config = dict(
    norm_eps=1e-05,
    rope_base=10000.0,
    rope_fraction=1.0,
    tie_embeddings=True,
    parallel_block=True,
    init='orth',
    init_std_qkv=0.0265,
    schedule='cos',
    final_lr_fraction=0.0,
    seq_len=512,
)
Each number is 500 + 25 x the weight over its row's rms, rounded and kept within 0 to 999. Layers, rows and columns count from 0. Numbers have three digits each. The size before them is the row's rms in percent of the matrix's.

# layer 14 attention output (transposed), 384x256, rms 0.309, rows 1-8,33-40,65-72,97-104,129-136,161-168,193-200,225-232,256-264,288-296,320-328,352-360, columns 128-255
095:476500494492462462475529493466486471503504488511525511470514483474504486517504487499533512511503482482518498554500525501503513519501494476490503469478487452527515496534434504485460471488499497464453507493565515492514492511458456514517526486498492502535505514531495511510505496513542525498501510518500530430489476498531469507512509530505527454509491507458490468518515542526498543467517
100:492543513446523476528549530490515482475514540500514505515493487491464520506483522513538487478472507514472481518500509501509507512526521508512523492499492497517500524514471456533516525482484488487547472507517524507509481510476508503475501484474460482522528523545457526525511463430525519474518498528541497455482493518499533504510464470475500489500500497486487512516525454482548468480526
100:531529484513494572475544495496526498468460514513550495498502508447501491473513479485535473475485530533497470513515552464498473455507500468479487490534553466473491527464488489499515517474531483516491478506500506481505454502507484482535518517487502527546532475487484445469518504504479504467473473487479495505491506498508458473513499524466506486519490535560516512516490502536551480556532
097:437518481524476511520482513541518498509493487502480493494485520532457498522494537491463514497537518454542480454472485490493504495506475533534488513523511521515522508511466502465522471485479514519514492436509505504538504509463493445455461538496468522460528497498519467561540508508485503500488449515500488469501529523548482464490471424477508545460546524530488491461549567492537519501512
106:520494500482492526471481497497480454500513520485519488505527505479526502521511454487483476470502505528458498536519550539501527509486531516514451513531509493484505506554474494474537500505485560537521523493512491500508566443468472509478514494503479478498474473461508488509524518447503497505483488482533495490510543503516469530489525484478482473518539502476464535489510515540486466498484
111:537515496480470520547475503507484485506534514576508457452507526468509503542480468507541509538509490513488522512499493545486450491488502469537522502518531489498476518495489490507513515512500516541514477525515518509525490482493455527515511494514528466467481506523500536430534448459496518512485524478502503493507510508502509501479490487505467493508507516480481537498478488492472497512508
097:467526513501504490509510495496528473485500492496470476491459488497546497548529531481541500509506504530497494488511488494542496537503478483463548449493493496481474482510512488491444508532519490509505517523493508551469469484521539481524465486515517517501478507483453413506480495525534465491510460471504504508498499493496489520475486482463530521504509509489485487493535502524545483478486
105:517539534498505491484520481478485501492524506511490521496478466497505538572492483529465539526487499515487519510538459493539511483509508519483435515486500537510504483513513541476532500494475520469425515490493533501497520489525545477507516565530496453514498525492515469503508457468454499517461480514513524476532508509494521502505488516537483433462504512491512508519489510457541496517471
091:515517492502481520515529464496504478513532474452472511573510477472491531509494458491488502522497473479461503486506475522475485489476526480518498506542544513499501483522510490522501515532506489506471518503469471478474464464502543492509479537461517475515545544530470502524487510525447512512487499515508533584490496488461483462515453483497545508499467545537481497462505488517503487501529
083:468478493461544534498511507531504489533476506492431528486507517493514522491479530508504545498510546564504500548500441520513526477478538497501489465496469477470546506521526491487495543502548489485496450479489521451458528515475512515517521523519489518510496486460523487518481507505445500507489492498490506512506533509459509501479526520519518501474499497520505491508487488534493521506525
095:484473475495518526530505525528516483483485470533478479510485513496471487491488536479550552549485503500497537529522507499504476456479505486482487495493473490505513504503540535513487507527529448478536481520474492487499432534509511482533457471528521537516506523482515543488470458493518517482550525527495497525498493515492541496466530481490491490545511456514527514521485515514468508485517
106:515507499499515525516508497510484518511476535531467496459461453483503508543492526521492485484455438547480462498461516487506530488486520499524504510532499513493488487492585508520466512508479439460506490483514482534524469535499568503501486496490548491529515492479459553472498457483497514477503464514512451514477451523508484478513478521518479486505472454476510484508492503516529472549513
094:525478466491509469494471496510515481486500501515523538506504504505520526450516477511484488494489479528469492473507493557506518528543474504463488485479499504500464465484588512500463439511441520499528458520499525476557508497506476505447487548485544508493498535503476476473510493514509490554548508535516483525527494476480538467538508473488479452536487475458517509508476502459483494455498
096:493503512453529490531491540488478508498516506492497538502496474465487497471537515465510490519500529458451490470467546516475512528531516494479513529497495472491483516511524522511567469540515503480517560511459509511508485480423476522477479509486522505503487534517517484478500487457486550517510523466474504448470542482465515476524494500507497520501487501478472515512517463513506458466510
098:468490539481519479494443500489472535483491475483496475472549515546515495517540509485495550465505492515506540512491521515473514511464538450475514502463468484492474540504485487513504471491505501477546480488502473491529505487501477518469488495524475501527471478507536511451511486483477486504477510478538553507503456525469457497524528506531460508481480477527500493492482480468460478461490
093:525524502533533498510493538548492512486478487482450508509493516499480471483485513525488466521497513532523475518484514491514474497464521501532506526514521535494469529456518528480506475505477493511512508461532443470484466519511513513518460516478516515534532456498472535548526508501536536467456474505443479529443491521510435507516496513482494490512494481495499496475493533495524528504529
104:492479485515474500500458523458442498523466518476477529531484512527532540491494523482504488484470488503470482538507488513468527498487515500478533515468528525511524494462511511492469494485526528518531455495501530515493509568507504492477527513490506516475482491442470512501478489528476444485508475468514509505466535502539546511518562541513493503456505468481471462546477504473535516539498
086:535506526528491500500527466495500510471516526501513468474488516461508516547469464478509478546561539495492468441516504494491480545508522494500493511525515532449485512486497534501425452501496519453475450510516495509511486525515543515532509547517544528507522496499507523574502469521465513479500528509505487458499487444556502519523491510489482468490503521523537521483487508486523491476518
098:493521437520504520465513487487603485544522521525504513488516491519498528438506543501475479454508500483503467493487481549493502519516502508510487509472533510499503537482449482526515501503531506510476533506482493524527525462497509483427493513492449488499466538432471488491531534476480493475517496508520510495545497455497463508522454503499520490493505484487531517477510473507522483509477
105:521454484472524485462498494508488497532491493539504522481529493505507503468482478501531532496551493482462555514524519498504490495482489467468483442490494463514502480480497470529474481458496459496535481497480502464450498500493492522481516484535477479516493467501534470462492522490529493525519541505517533526523536478480537502509529492470482453489560495520555546532496473473503500487520
096:527542495520525495488491477512535502529507475513525516512479513506504515501507490508514498531499529484449542549489561525498505479502510528532466546544510519474507480454466466499478521522571468483506493431521491487459502505510508520508541512485466519473493478520500528529545496534470502478481466497478482522519535474501525454492479515488531500538493535457505497518548511503520511517494
102:493503481527506482521498479489519465487452488507475509470511530484530523478487471485519516512461493487501506498543492455497510506469500473485493493544437474513505511479536490544554499530435520493513471532514493476482527468497471543516508520474475520510475516495512546497512520538481477516468475513469491488522492498491509544549497539546501459499500502502548473507488469516509467500524
089:541498471516485496559488528529486470510478481499498531520505522492532468478483497515517521474505489490496454481508553508466469524512493465505462551504550464520507501454509531505553500461514508540532531516491528494549469506488503484523508472464469446522501462519494518498483483530522515453510500509502494453492519496524522494541495469491501532507529503464496506474492493486510531536499
093:509474501460462526488484517504498499544514543476502538501523497490536527497456511531448488487488518495471497525505488464475512498540543503493484508520482519484516483484569480498525511501504508473515519491479540476441485473484479484501494482491489520505526496481481422501477516464516503501467523541536483529526515438466523527517537489495541524511497542481546460484517463506515544488526
083:450523502481480492543513493502468486529541548514489512483485482534546506580520483535509515485508504459482493472498516531538490531480453502508521532523518491512491513469477491462538529499466507492505498494537487491535473491513495489505498513481497462477500493527481572489459527477532530503499554498539536471497470516552496514523552509482475505506508470479529528481523495473509458479498
104:477516494508518468485469489522551491512510489554540485546474531482467490507460458506501510513501478474487519465501533472495451523488475498484519537545536443487493494497437476484502518476516558484464516530521520496538476486465516500507523487512500529482541495526510546583519461456519482480541491507478516509520515517503499490478461517507545511486486490519483514514511500488494533486523
094:497490465551514537511495483524516496500495468519483518526506494535469545541534517507484463497485543494493533544497500478523494532440470558525530461503476520514516525494495522528496506483524451490536491472474445482491458515553498502516501505429477490511449505519484474512455555525479483485494494477494445513502493512501500476478538508520496465495455495526490519513499499487554487522533
096:530518545518433506507562480467458498469525517509454500548525476489527498531540468499482500499500506496516486478509491498515478490499495486503500473489479516499464483503511538499481519533452499498509494507515498510424480497557523477525515508491506484496470508475454541509464521527500538540468531463498491468502491486502468508493515528524442506544468493506486500452495517499523487508505
090:502527478520486495466473500503521502531530512492514503464524486521480488471508491534474466459476455488556489488474535475533489557465465482508524444500487510513471506498542546507510516471521499475468493536475508516542496492524491456516496493540466467507465484480492567426520549468474519519466534515568529506464489483519510512460566529510452512497463497460505504479482489489528506501488
106:492484470477522477471461518521545493527509457496516493517504488478505461516471529512516484458507496477514437509472524521494480534491498528488504533479477431491530520473499465499505480518496527501506507501514487504524455475502482505480511459501457544527486513472474593489508533535519540473526498524481481526501464516504519525471490517497508502487505480493510495517469515489459574474555
102:491505498492507522490519500523457549498499517485500478519511499480512546480481490478486497539488477519526513480504476504533516499481488491540527500509524526526430512514570503493479493504484531477508530509454475528494552505542525481507484541501556469496495488482474398535538462503479466555483459499499491495480548514455506491533496480501479486523518523521481537474461513498502503524487
095:511451528508512473498445474488535533518500451500515487480466501507469488496520507470556517464533517528505449486533508540464498475487505493479552499511493474526532467509520515437517492516514508492509529493483536491526460476487493479492477472473463536487524536485478472522495511555493520469505514509477461541507513490497524477470517514496562509525540470488510459498484515485509521479529
090:455512512511518534474538466450503484500505484499482489518474513498497499472493534464482481484506490447543510475534477518496500486479526525511486509492513515466482491546494538502450473481539531478539503465487510521510490515484538487486493508464469515505477492509463511533498487491479499486528459499489490497549523485510491505531497528493521533516531559511507490522501462485488469532510
087:503512488497484521528490488493521526522524495497505514533477500458461486519505478495459510515499476476551578512524492476526543452494506502513442511478535466496486499512537441469493495509464532505552453490495512486538532484518462496475482509509503520525527498502502479472483489473530443503470488499535565495496457477500453523482496514482529506493518491490476503500517544525499490492508
105:495489497500473449489480550503474471541466486502512493519539515501529479482514502494520545492545502479511501498489476499520488498490534482458534478495533504520484485530498488465480497482514534494510496500480471525504544535503518518529516474544480539487521451486519512469518457469484501495537462494476527509488497477450513546510499540531536484536498519545491494493466522498455540503515
092:544534517490517495482476543510488531521519501490493538467478473516474484514496510448508481516512453497525475475484475499485517504526484545512510526498510506461468460499433496501511525544519512505450499482499484479484511540515532492512467500470533540521490513540460485486518484502513500494480518501481480492504516491503421513536517469454522550486493544529433502474508502523506494477515
097:544468478494458493498494485506491510503488524456520480492499499503547486482500516532508522501487465470519499429521479582541477517525523498473484490525471512532502462538488494531502489509472481503533479480508516497529462498515538507499482512514489453479526505565526477493499478514499529529501520446519483506475476469506504492512510507502481481520542489473546515495439541525490504494521
107:512479514477509520507518481527483471479524510529507504501515461499492471502524483476526504490497511553494549521477484464513558488523472492482525518483515557462489472522478494528510522478510488484533515497427469453495461528475519504501500532522493489511536495532530563449496484461498522509505518505494461518475500507470444498441480492462448496498472518536463491470467497471489518531499
104:531483523447491507509470530517506527503494509495524548502462474505469506475497504478498492454495451552483472503474513500522515511501510469518491487494482544481486485538597527502471479501531458470461490509506483476536476498493497494472456503508514519466518545530494553484501461517484533497526519557542500491530517489537478488509491444498479480494484525468490465524503516508531434510505
100:512480508520478521471488512481512511542529469532465554536482486488493510559468509471498498522477446525507524514488521472528489492512510497513502523500485539544485489485562497488474540506484450477481521498489457526508514520502495527480466517496489450513510527492484509459500509500566523503512515518488496499516508444537456527541449517484497466512485493466541477497464507504520503467505
101:460482513504528560479500505486520507493513473525497485491490481501460515440493486462523517490500486517538469472459487494496501479561512477471484481465491480479511478494538507474461476509494528540546539510466527504478522471507531511495530482516483508484489524498544512428498483500515487546488490455482480492485500467509490521508523492519498500541504517470445483488507504511550523470552
095:521498491516477481497451531505479511452481488493526462524458500549543487474515505515491471479511459491482510536487507479481476535512506501487504492494494565481459508461577534471486474535437480456480499527506499503512509507539467542464467516534502499503517530458548576488534500528512517490494515516487493494537514486463492457471512474517486462489500487503555479532506525472492533467465
088:506520506516477455499486452494445523508508462486518452508482536519477483524498478516482486493465488499529473475471493474461529496519441497490498487520479535532537515500471495476458528502522503480511516506545508500525511534500490514528484495467481449477509498452498525506502530447532480509519503519516502469513509502502481496464514540529511498511529493495530521469480509484489460473493
102:516505509487490468476502486482561516494548492474504508500496508535510496515522538479473503486453533484455489532501517473510519506491496497471511471477485506507469504513500489538541518438556543523482517472501497518497471490504454493484549477500501505492477499499495541442487504512525497520513511505535541494527492475500538513477510494539520530465503484495523506536477483471462498436464
094:468515546475525498487518504446465496480482497513438494509533479477481537494501491474492512515518512498500476512521496477502505491468536485509539537487522474474519483503488498493500488500478497529453502505505509462474506522474491499540523520465478508529522501473503573467451506485470532513485517510484510504461490515500477502445491522536493467492513528506494515481545469529519493511499
093:480524458493474487523482502505476522477441522520471482493515545483464573524510498486481497453460488474505516487492463559490482493503454547496471522521503507510527501453507494507474471527472497526514477535532527500540503494507532505476494480512482463467485499483477492517476515546472526501449481511514484491543521485503532480543531517467536490511490502488534497497535521498506511542503
081:443526493470489492526513498482488477530533536507502539522467501498445519485515494492502495474500495478505526460481477520495498508564510532461504564486498450477517501523503485506501494511532534465529500493481558519504511506452505504504522499466456499555496511538455530519473498469506487486493494479476463498453498490491498510526504538505500520511518475501468502488562487523520476505525
086:490493466469475535534552527509527439526478547510504475440488471493489488523523518483549459498506494499459523473467472495493468518521497445485518489529501463474499522493457480489465507522506493554509494536471539514493495502497529525524525485467515539497440443499531575470486504540446522528480522528527497456478475561491512485505472507509497526489471543485485537488531482497506487488449
132:514508537494558492507508453532494510495502462504515535505520500522504464499523492470460512489517488522494483461486486489467466480540515506510473492503506533531511574486523515493538533507508460523484500479467452497530508506468506491556507494541512498500537487492518472502528517500510521497511537511558503564496471505459520446479463480501515526503505511516518526468499462516502481521495
104:506496507488521483501492490532474513519478444463458505510540500524495501510502521490537547448463489530557448537486486482513496488462509496508463486539471491547585495483493527492510518482528454500499554478501478503512534506532482458511522476498472494482472465489533479441499539516478499504497495496551485506471520493512514518537534519524493507487531483470519506486495485512458474544479
096:497549533529520501482466510428492538507533538502491515488526527523511474477517480472473494557483491489463512509517508464463488511525500491515518565485499496495433485486533481456515482521485455505453501493499500485509503507474477529498492526508483453470494493553490455525491449517480492506490506501506512478494502520478507462459464478500517571494479472483485454488494497505515508483499
098:504450468472473483503521482524467496467506441509503529522539549475474489445456501526488498495505492504505507539488515523469521587494535522492514506469476454476498493513461481497515505501532503511462484478518472479517479502503494513471541501497525464483493516522492492520503516448509517522509493506478459492491540504475477517512475500471516472479471507484511506549528473558429496492504
105:459479467567472496529519510500479493428511505522529480557496465492468529551506500531525453508509473462444550522495487496464508478513464501514489487465526523478488533477538503519477512485453541507497507511527498512455477510517488535495510506465558503509517565481466555465524515536583478492502489500499479501542471470500503480517500503480505487522471499493469484517505521488503466465501
101:494517545497490564501534460459498500527504483494483510552522512550517502480513544476423512529530477483494502447471518455481491523546500511484508510469500522485472445509521534509490475469526499525463452448490523519488520505502498508516510524506513509473534500490534466505476481507468487521517488453470517547470534486525520473507493509506546511525481484514466499500522517534508497475484
106:546497498499505467472447454488507478477539444453451510496482549490502501535469524512416494514504571516528505524502508496447467559473553497500476516516472512481487482540493527489504457502489506451472493488496497525543511497478486519472493504496513486496497493454546478490506519490483485460559497515534498538475516521518533481469462493499504492532502519494511486526497517494508507503491
095:545552480482523508483478482468522514475499519462521476535488537538512508471466502534479490494465516522531516491498492492478468543484551529523479493497505508478502501502523519549480531509519484469469482486495551525499470507511494457510532512468489509481525523500516472486512451493504483477525489503517501547492509502538492455469531555497533487481478484487501465523528504539462461496473
093:517500529515447474518502505514504540501493497502555545529530494524499497482473459534447501536451498529500523508475494505508452457504467526518482478519509498484530496519552505523505528479497491530503511523506468469473508479470461488514510471506533527508536546515550458451536486506492477506504490503426522481499532502499500493512448506533521528517508523510532490541504514507508490485494
090:531535487481521538531495483498489515513491462456467476499467487467508533480484520476511512530512539490519514480508470486524500490493491512526493498500499488523521525482464531551500509479528516496543558475485496509500473469502465493493510478490460486485479500536501583539457531470518507514519513488486476515521519533506511530524518480491556485567527492476478496504488493517502500519504
097:517417513479546519470477492455476532511513465463522527526481489472499525506469518524519498517557503512518507460515503518501491529527530442490473439514476454474469506474543506490522488507509511508494463473493482496512486500499487518516468462507480489481505538474537443517518479504523482506471500527507529555480509465491567511507516478478535491496494530478495496527510535469519504468501
107:447499482502485498494528510495545493479492527511479499491438471488541506489529558478513440495422489540497493504461491487522485518509519518490519513487545500484501540493551499480503472554465480481505502488510530534568487476543552489536494497514495499508525473493487503529530505516533484474529481504491483507510486505517505474514494507502510487498503448498523507435482497491505479539500
084:482492477476509523502475567530479504521510500505509526497502473486532510504534498418488488446512520543490540544506510459468520489519486517510523482442556494547536504484485534448483504506496495533523461485469519471499525490505512505516495518474512515516500477460493514541508524486537465504506487498502490488492512477480500504514500508468501491521500498488490497498521496490466460510503
104:533503486545531503492515511521523510543509536457501523531529467508503492495509528529518447484496522542492471497513532499495475479507515482549512480530521483505496503517477508550500508487449477503517494478485521487488476513518491515519556509480475505553491435527477510466477503490475460497482500480516509504490465493493493478502484504499499536476463536479526523510520455488502473487477
090:495444518515505491505513492471502543511483555493456495531585524521562506536481516553526507519468498482486495491496523497464494473470524522477492494546492509519516492498428479535522516483505450487471478527547463477463505505497465491518514509538503520475486448540521462482485500554505493502535485484479461491495467514511489520537535491462504491492480514499505492520497520506516494505520
108:531472492549526436530513469438502521493505523489504489489510497501504516474507483504494490505499538498514472484490528525488509503501497549529510501487495488451522491490486491509532503522516533528574477501483485487484521509508482537490505511524511497488514512448500448508508520507440468500490463473480528493509495496483525497519510467531528482540505478491501487555504493490511496508478
103:518489509535516503502485468507520473482497480444504530500494491500507464521463510486481505508480501487484455508523458476520555493498518509534519513478516515520482531551487498491457505511537459530487485550505494515495518540483529542531471501526542542480524525522507487470474498505527473449492478544488497488468486520572493523487502482504485501501500511490468529496524523490518488508524
111:530483491525489500513474523500469500544503521492528517498489509466468499517518474502539498486512438464520516476558544523535519542517454535446526496507471473503526450490459474506535498539528521526529517496504521512522489490475519448462490502503475462525471471515516480526496487450501498515490500482492519526529517506496479521488493476494506486491529520505462504469467515509465482523469
096:488456484559477477491468485488460515497529483520517541493486474501484517485493487459480477481530472459461536491526526535467513489471496508459533525479530518506504492496469500495516506499481497541504541500499518532506533471497504486496527454506467510498493463461531440467505481522491505498519477461497506549532482483451535499484516521525513526536481519522473505509478547495450515519441
105:455485504515534483511472510552505494515534487504498514483476534480469530523520528545502492513526484463510500482466502547492528512490508513486515547471499517485488489484419487494494444530536528493530502520457530538451534521492509501513517485543537545505498459492485447531476466548514515558482504493486519498511505515485518523514436484541538548520530449488490494517519461510501504517477
107:550516457502506511530497509500423481551463509525492507481500478503515482471498507533496538504519473529494492495515481538469472513512554493488505481530509534529514495510558484527486490541497468486494493482493466485467531559491507498503487522475525511512543443513529425482461486531508527480490481532498484526461502469495460482516493469496491474480475504473510529519492515501523504515537
101:536511481503505463519492508508515540522484505461468478498473518479541498488489514552525513483547500482510444480539476508461495558502519477465512481474489502510474510516523478545527514489525463494479538502526438485507495528542521469517488493511456501515517497521495513441432530493510492479506552469504478470457526463567472527515477477477500541490523525544509539468491485462487507505528
118:502539478508503509492522466464530519520505459506525460502496526508511492465513475461493456463476557479484495494497489512488539488515465541501485500511503499513491485489504528492505497516518493469474534509480524523511492462493521499526474483465505519516503515449478614486452520482516492477478538506558512529513480489491515506478497515515515501518507478490523513523522465549517462512482
108:541474491513487510504511544471454496532499486498509516497524493525538495509492532503525450536455483484473504521503472485491502485510491480511524496503477496464509498452487506524511536553498502535512482479460485497457506514516467537489506514488540495515481532475499484472520484508479482543516546504488490506550496458437506471513512542494516483470496527478522516472459479511488487514498
107:485493504481482473475489509528514495495534507512516538541492514485505514524522540523501506503547490518523484509538517526478493505478534526497491496506518488515480497528476482527436502481485493517487485462526442477550469511505499501503486498513485515495515487539511562464496495488536543495542506477513505515541494518491499509516503551475428517500520456542496518490496504473481515496504
091:496488485484493491496524525519492510503479502517545485487466505460464474482498523518482509501505567494480528439486495483488508472526503523479501544486521523509436495486498473459525454526478530481527507448517493521536491536485498493486533442496493482483517513496521445495476507510513506505499477476522512491476451469531522529499496508483466518541508488463479488486508508481492479561490
089:515490462475510523485504535485503530469478511531473469464481517508490500500496519475480458486503530515475544520506528467516519479492486471524489496512500513453493492480499521506486483478512508486477520510497472481459530520520586529523473508500517527487473494488540429558553525512523462477508475498460504488509506503484463484490484517496499460482488465523509533505496514521500499511481
122:473496504480519493463494517505534500464504518539510461509502528528482489517492516493494538531489517480478465502444490490507514499495485499506515496515493471530476480526504462458518482518515529534511492508486489508534443544509482518496477501543520485468507530506491447479522505497479518484504452539436495519480510504565502505491491504482482549489516537534480483499480490488487491508502
126:518477523512539472534453504492440497463518514491477541461461476464519498508501492540516520476504504514541544507493504499549495506533514523485467494507479508494505514515487555508510467471507538500507494489512521510449530441469497499493486496512464536515517493495519458530505526508509516535463560495503505487496511524547513528519511476481467477463515528497491488510502487477486512472523
102:520502485490509510499438526496480477533463505491512503477529520477473497484516487519496511490508513499509539500537509560519464465542527479485466482518452477484498511476517494533481500493488521511509484515525530491483513445486496520513504499475467551529501442568489507502472499524497473536502510486512504484487506517485527534489471501466515477542490485510518528498493488483487522507511
105:488501520496492529503513476542578462487493481545510484473470522503506478510485528472520527546488506494507493493467490528510488529517494504501552492482470488517467524540518474480548523480508504514528490521491513533509414564519509504499472526534494521477489477495504512460512466485492506495488497519475489493486486542530485531513535484469522514473481482522480511500495482533492538527507
083:507464535526527551452513490500527510514493484471468449487492541492526497493533456499508494528555502527520474509518498495548494490515517468507498452477489535535527489472481530462492500508516477443487516492521501484503498490526510492484495474472502466492454535485498451518466513491464522466489486506467518470566508518508458556502478463505489496471517508493489498507521510472528486470434
103:495520460493506515493506521490545485487467501531544486517492501460491485476511468478492494511521514473471509501516501471488502487512474516507474492508505472532572477486455488509473500531492482484467498482504505476535514505524524512528559478491464491515500504519498531534491549483502500488452462511473503482530498500516502486525476547543485474529504535498508477509508502498454466499459
097:476484542511460453487517502507504509494495534524561490511479432492462543482502523514514478550568488518478473508481512497513517494466516509506491505474501486496500524490479505465501481519508500509523498515554513482477543494500486526453508505493544517486511519503494476518513506477475517475496461552455522455454499502519528487475513485464465512491524483481483517522507570451547514461519
102:500514462455493523510542481529491526496504500515509529521540472453538466470520480492514498544505502495480522482460534467537465465514511454548502488544519497514460466517487509492478485521524505488446445514497448526489499507485537510521506525500503547524525512469520494515516500539525515511488498499465536507501493459563464470528485480498486504510466496539509527507510504465517520509490
097:528473485486519482526562495544578508512483507530505504483517485454487493507520549537496482476494581501479459549505509479473513556464492499513502479518503523520472516496496462504489506485463462513491513475529531504534469456526482473493497444519442497489505520493468541494468498473491525461499505524511484477529482473513560529483480469469473502437487515508498501482515494458457518522530
092:529502514518465487530510511503504506543488495477493528495519481512494469508505496498468510484451495494506482494493513544464464494520499517484495516477484531461480527509483489507533499502467507518514561469505483470468502485485436470475479461483497523497500517516483545500501508525534475509486533512504500508475487522484527473501494525531472525494484493498519522441521477483511511505530
104:520493523510451471522520496526477500506491507488523495513481487501487512541446502470529543530499495477514455523516471461512496486491494439506545531491524495500538481494490493544483558505465497505492511515505495494478524503524487519480523516484556482513491519520482523484507543457537518422515506499481479494469512546527445483528509524506506461487508492499470521485524524510501505533475
096:452507533534498430498550477476522519463483488507489544531505499473482456512497493493495489507488522510529471495493491446501501475467477494511460503514527541500503466498457494455493527484494480522534531505495511511487505480478503500523485488497493457468502572466491533570514484507502514458484488506485521500499458512499524500482513517517537507499484517467492491495499488533526516507487
115:479490481518483512539504519503446512525466516490450463460489531549500440500460516498475517473447493514490501492458484468538516482511514505486500538533487482512481496501493467456517499494467512467524507527529499512519487504501472525512484538483525499506531483499533515502494482528496500494539496501510475467470474502525517514483489498528527521499504510529498484457492521489465478497475
102:496492510467515492481515517502498497507474545515503522545491482499511482495498491497522504497516469544544505495535507478562497487473506508482449518447498495516490493552513485479447532469530497490493526460536493527467506486487547514480509505541526454477522538513492520496516498470495460479546492513565542513465499482542485470505515513493502518457517467521474493450526520461476524473557
103:481481495520518561483487470517522487507523540518517480505554493541476483506447473507508518492498478515524500525493457499533517454530466505470513479491525555458532519471513535481490530416518508514519498516519497499480491477477516534537538540508522486463512501459498542532513509499480525500498470509488511510482486489502479511439502527541488486503515453475524526482464479499530520520508
106:477475498500528507487491486512485521462480455512513464491540493526508475509514468477537549502468514470471502453486530516524539466500470496465504498474527487510493489531433433525509497470486516477507511534523441502505469470474492497482510500534528518508475531506479474518518486515493512536527529503522510508499476504473527529490517468516468480490509509533516514481505470512477503483536
086:471466515522516488509425496491492475485502452509467492469474508527433489510463492496486504509456473543502485523505423498525540503510477482493501538509510517535523539518553507508499478502452481485491550536497526490530541521500482522527451505465511475491476542501546517511466507515515462502536502531507486465477507551508479470503519487532491489495474518487475489485504525518471485498488
095:498514519513520481494477488493469513467508518453502535501514529532497452498497493504478510522516457507538485479478445482521459475581492520492467502490498558513481498475472488479567512470497516498524523507469482496492513519444463499514514498541509479496520471516482503483520476451568520508500503461482486497491497490535514508489480467508480511519536497525509525503473477519501490521436
128:513512499507512487499539490508502494520506480491523507502512481478487524537521514488501499508528524480544487501532527500459514509477533476510509538490521496500513482545403477488464511521522496522469489490474537522499536466487525489504539447482481470514483487510459387553490504486491512470484492509481501499534501469462514487500504543528538526509485489489462456506516523514497506486479
103:481502524508494512505524501499488483488516523489506474495494524510515504494496498450487467506528465508448525470487503482497508483509552518490519511501508556481490459502495505500498530566479522508495499510484511543462516542489520510498443497543509499487496499504499487514475469552417486520460496501500492510560464497452523505475455485538493504537516513476461472567468543498518472522500
092:515512457497494503516520493538512469489526513504514504514474492529463467507523480497512477507491498519509498498507538549446487492517499531582489527516550516542524500501457499497463447524484514537456548513520523527498523506510529477495522509453531501494520492499497543547491497515493492455510500520489501520469502471478491469505537520482470505489464494471494450526512510477503521550510
113:483489506512522507486477531533501527505498520514582510542501483522484483490489504495514511498508477517474485475517526511511475523482532491524525520487529502489447503505450527516435513515509487501469477514518492528494537470490518516471531457519481469513505488527489408595509515476491514453477513525551537474533458463498472486497468504497512513519487505518491510496482506498503491452472
102:469496496533482478551463494507511513498444477515511494473442514536484453517527533574441507450465579474498500497471483496538492501503503494474458554495508515485514535512523512476548477470481528496498529510480513474496508491466482462519458481447482545523549509518502534482493520514516519507481533509479477464474484525456510517498535495502521501553518494517499519515484493527551490489466
104:478512490504457528492485469508467486479477503477477460472522507515501439498511511514470502492492501514499501522524521456538460512510536510471499472534476533496469492495487492479544514473488480508521466490541518473478494496503499507517472518512485522500503512493520473528530522465459533498547525460521538527520492517521486531475466519443485466457525505519497512479460551537511518522482
102:524481520474503477500518493466476530535506505474517503522501529472520511476515538529464531468542495505553505489526470498457508489511511508507462506534463528527469515493537487476515502460468519512531481460475495492501486487473494459474479527526490478503513511464504495491548507462503481494524480504504479529496496505480476499471518533485510526482527497518507484492499555513484484521485
# layer 14 attention value, 32x256, rms 0.0932, rows 1-9, columns 128-255
105:519496553462526462489511474542481473509488515457514544497516485504514466471496483504537500583485475478501468506541500545500506494527536531491515553434488510518507485496509483489582497544499532491515514540470524533544493499479472522492478508512520457508528476520469492487482498501506484496502479517456487516499510557516475467468486474483498449543509489490524524526486457522514497524490
103:504493488473483469513506482522501529507494514465487529450549503474467521496475497520522484476525479466494499484494520504478513435504501488479475501543531501507532478474498517480541481466519516531468502478450486530501483509466545470505518525484530496514462460433507498498527493508494513486485475472503543502477465526512523491540451495494532550518553517458496474501505497522462498511484
093:489540543514474498526495510470511460496543530478481485516470495513504480495503544467454477499511478511479538490501481524510520502516478579493520533533455529498481496483518502499497459507491520485515471527484485520462521501525483499478469507530483528527490496541503490485497453531535517557481492468531484442516506458496513496500496466483484542479542486485458496552501453521520477498486
102:518555527473481526540528524508446462521541478494506465474477473527471502521559473502542509505519512540498485529529497539458482481525526500520496529468515514486496492516518528523492504533452503501515508507522480532504497517466443512525476500486511528511512502498485455511487480487503512473519532509480515516454487502492531491483518542498438486492468471489534471493475473466526484510494
105:509492517491516454481464504496519548541501525527515552509544539496508514494490501506501493520536480483508501449476471518484489529453472539503563515480511532499466500495505534545509518511516496492509531449512465505513499502463497513457499477525522459488515468494475498484511484529489459488494530496451480465539541458506489500514459482510500481482517519507486545517451469442537494533485
102:479507481525540495486490524497502486536496471457495470542490497500542432492499503520521526515495517497492457458474531513525520450552505481488509515507510468459459484526488505501472507501524479537487509498489472508489519506497533467538502478476509505525475480467494543509412538525545490480477524514518507490510498533462477533466460511513459473504519500505480524505507473531493488547516
096:492558525485481509495470508494471486506543498485501463439502494480513488479515496529545443509532490485494514523526489488455484501494493533460515501537506504571477460458505511542514488475466501527504481469517513565481498522517550524481493471510470499495528516484505522530491494470502496526489501544509523502566470495492534511502493525481473502507485475548485546510554527507461463542520
100:494583535527491429470466485521457461504540531479516493560501522500479501447510548460475508504500494505535506481526540511476472512457506515501515482506458506497495507492529493508503456506467489481525478476517468527516491511465507478554502466471499508489493462528486509481518506496497472459494487488500517567505486505490466472507517506491482543490495464493471506484461544487454473521510
099:521472497488537435498486499531564479529524479492547496497497565527477501529546499434536499503476478480539517520485465503509485502508508496499450454491556470494517510506492526474469484492464534489500487472490511482515513491501485477512505465523535471496541484482526489491480490496497515503490510517503512523487509520490508521460490471536507513514454449472498544489512538499442507499534